Part of a small language model's weights.
Size: width 512, 8 heads of 64, MLP 2048 GELU, vocabulary 38920, 48.4M parameters.
Architecture: LayerNorm before each block, no position embeddings, biases, tied embeddings, ALiBi.
Training: a variant of Muon for these matrices, 470M tokens, 7172 steps.
Each number is 200 + 30 x the weight over the matrix's rms, rounded and kept within 0 to 999. Layers, rows and columns count from 0.

# layer 3 MLP down (transposed), 2048x512, rms 0.0513, rows 1088-1098, columns 384-447
166,153,208,217,200,218,268,169,224,235,190,167,196,83,243,166,197,125,197,179,227,195,196,234,239,242,218,172,222,196,186,223,189,227,162,201,183,193,210,162,175,178,182,209,193,166,214,188,187,216,190,214,210,205,216,158,200,229,185,169,198,208,196,220
200,233,208,215,175,164,217,169,246,194,229,234,241,139,163,211,198,281,190,142,133,168,219,174,184,107,182,178,235,155,147,212,228,191,184,174,136,156,231,199,178,197,191,231,211,194,196,216,232,175,190,251,196,180,238,222,186,179,232,227,142,180,148,148
203,166,279,217,227,172,226,179,233,199,192,213,205,191,200,197,271,261,195,179,198,209,181,191,193,240,195,208,202,198,230,215,228,204,223,184,187,171,218,181,230,183,262,197,195,176,193,197,216,221,223,187,228,221,222,229,199,141,229,224,151,165,267,244
166,232,204,197,193,212,235,206,193,234,174,235,257,224,227,126,247,186,189,221,174,196,194,261,231,181,183,205,186,252,131,214,153,204,194,160,186,201,180,230,242,186,223,179,157,226,223,159,225,172,223,190,186,257,160,215,176,205,167,239,246,172,155,268
157,218,197,168,181,227,223,202,156,226,210,161,242,200,150,191,127,189,225,238,157,178,225,218,228,198,212,177,188,235,123,206,192,181,230,156,194,220,188,198,200,247,198,206,224,251,207,212,239,241,244,240,165,228,235,208,169,220,201,194,210,233,194,178
179,233,193,225,236,196,215,190,237,216,208,190,149,202,237,193,234,243,177,174,220,168,174,199,208,241,156,163,253,167,198,229,181,142,217,194,241,213,158,153,172,306,176,244,201,211,242,157,222,171,215,235,211,229,200,159,186,193,192,248,177,237,154,221
139,182,205,209,197,236,162,239,213,126,132,161,164,244,190,168,196,209,243,221,218,184,235,235,109,173,177,227,209,230,211,245,252,248,214,215,213,212,188,254,187,207,179,187,271,151,163,239,223,177,197,175,230,245,141,211,153,180,215,210,256,126,193,183
136,179,232,174,206,154,184,209,175,226,183,226,226,160,219,163,191,237,248,178,187,175,216,202,180,227,157,192,167,234,204,213,155,193,196,243,216,202,187,200,240,225,213,184,202,212,227,115,223,212,216,187,187,151,268,206,193,223,203,241,216,217,172,195
191,217,218,256,197,165,204,203,153,211,192,212,218,154,260,227,186,141,168,195,179,242,235,157,191,143,183,217,209,175,174,161,188,238,205,176,215,209,167,200,168,213,207,177,153,171,218,204,179,224,183,205,173,212,188,266,233,165,217,174,141,187,213,125
219,196,188,201,201,225,198,203,201,181,196,201,198,232,211,214,214,221,229,221,229,221,211,166,168,139,177,204,199,175,189,179,165,228,229,163,173,179,232,187,194,204,199,153,168,191,186,191,195,246,230,220,169,203,157,191,165,221,228,193,192,179,221,203
244,164,215,253,206,184,122,206,229,259,188,145,193,177,220,113,208,180,188,204,230,218,180,222,175,255,197,208,215,198,238,243,223,199,170,206,178,252,211,204,175,208,179,184,187,185,227,205,178,178,215,185,188,260,224,225,155,198,185,173,202,208,222,149
# layer 3 MLP up, 2048x512, rms 0.131, rows 1089-1099, columns 384-447
173,138,208,144,198,221,205,152,152,227,164,153,215,194,209,183,211,181,228,213,216,241,212,183,139,228,274,199,223,206,216,190,155,220,137,161,174,208,208,207,189,193,209,201,217,179,167,179,203,227,151,136,186,197,191,196,130,196,203,207,190,205,199,194
92,169,207,210,227,144,193,155,173,218,182,172,236,203,220,175,174,210,192,191,224,222,179,113,232,200,165,273,199,189,238,190,184,196,212,205,181,171,234,164,225,221,219,181,194,251,201,272,238,191,154,174,217,168,176,213,153,169,157,196,249,204,159,193
189,219,191,136,213,264,204,184,165,204,224,158,165,157,222,203,209,181,155,256,160,166,248,196,191,192,206,174,223,182,237,211,178,231,221,147,166,209,208,180,204,205,194,217,195,205,199,236,238,196,171,206,226,220,169,170,193,218,170,221,165,193,203,135
222,183,237,172,253,219,191,204,212,264,208,224,149,179,195,175,203,235,211,147,236,197,242,199,219,181,223,203,171,148,199,185,196,205,239,195,189,182,186,175,195,159,200,207,216,212,236,196,168,192,200,211,228,195,138,212,159,229,200,183,138,189,160,176
159,222,169,218,248,227,213,211,224,207,280,252,180,200,185,221,234,203,224,199,180,205,149,240,198,219,183,187,193,197,257,187,205,182,179,226,243,196,143,184,188,189,190,231,192,211,175,145,256,187,187,182,152,140,181,164,153,187,167,271,240,201,203,153
208,238,254,240,185,179,216,159,196,199,214,150,210,212,188,258,181,232,230,117,183,217,184,220,132,198,191,136,135,178,175,230,147,261,190,196,218,202,185,213,200,222,204,204,183,228,194,191,206,187,161,249,188,184,208,175,128,218,240,171,162,238,229,216
135,202,216,208,192,244,241,191,168,234,212,225,163,246,173,162,172,276,216,215,201,174,178,138,241,158,228,180,150,170,248,243,208,259,267,197,203,248,195,191,215,185,199,222,164,157,206,232,184,166,249,218,191,205,223,170,170,238,138,238,122,218,174,185
186,154,202,139,228,191,215,211,195,173,241,207,202,196,222,206,189,216,209,228,186,188,189,180,177,251,171,143,189,276,220,186,234,184,175,232,185,210,251,214,209,174,179,182,189,229,184,212,199,171,160,159,143,181,250,250,183,224,137,178,203,206,190,214
169,149,133,210,225,224,219,182,184,169,206,223,154,199,188,126,179,242,146,206,184,192,197,163,248,262,199,209,197,260,216,193,235,169,213,206,206,255,208,167,169,148,235,207,193,176,199,206,187,176,223,186,207,215,254,210,196,176,207,213,230,215,203,169
186,248,215,164,176,196,216,206,222,217,276,204,169,200,264,174,214,211,211,167,211,239,230,178,211,175,211,250,158,191,156,168,176,199,209,206,155,233,139,172,238,251,223,171,229,218,224,247,174,144,173,188,205,164,167,189,182,190,237,238,165,151,191,153
191,209,242,232,227,219,221,202,203,221,215,220,204,186,194,191,204,215,194,189,170,182,202,223,183,195,164,228,242,204,163,228,198,177,165,197,184,210,201,245,224,243,228,151,201,208,214,150,187,214,162,229,192,163,187,211,193,193,135,191,183,170,178,215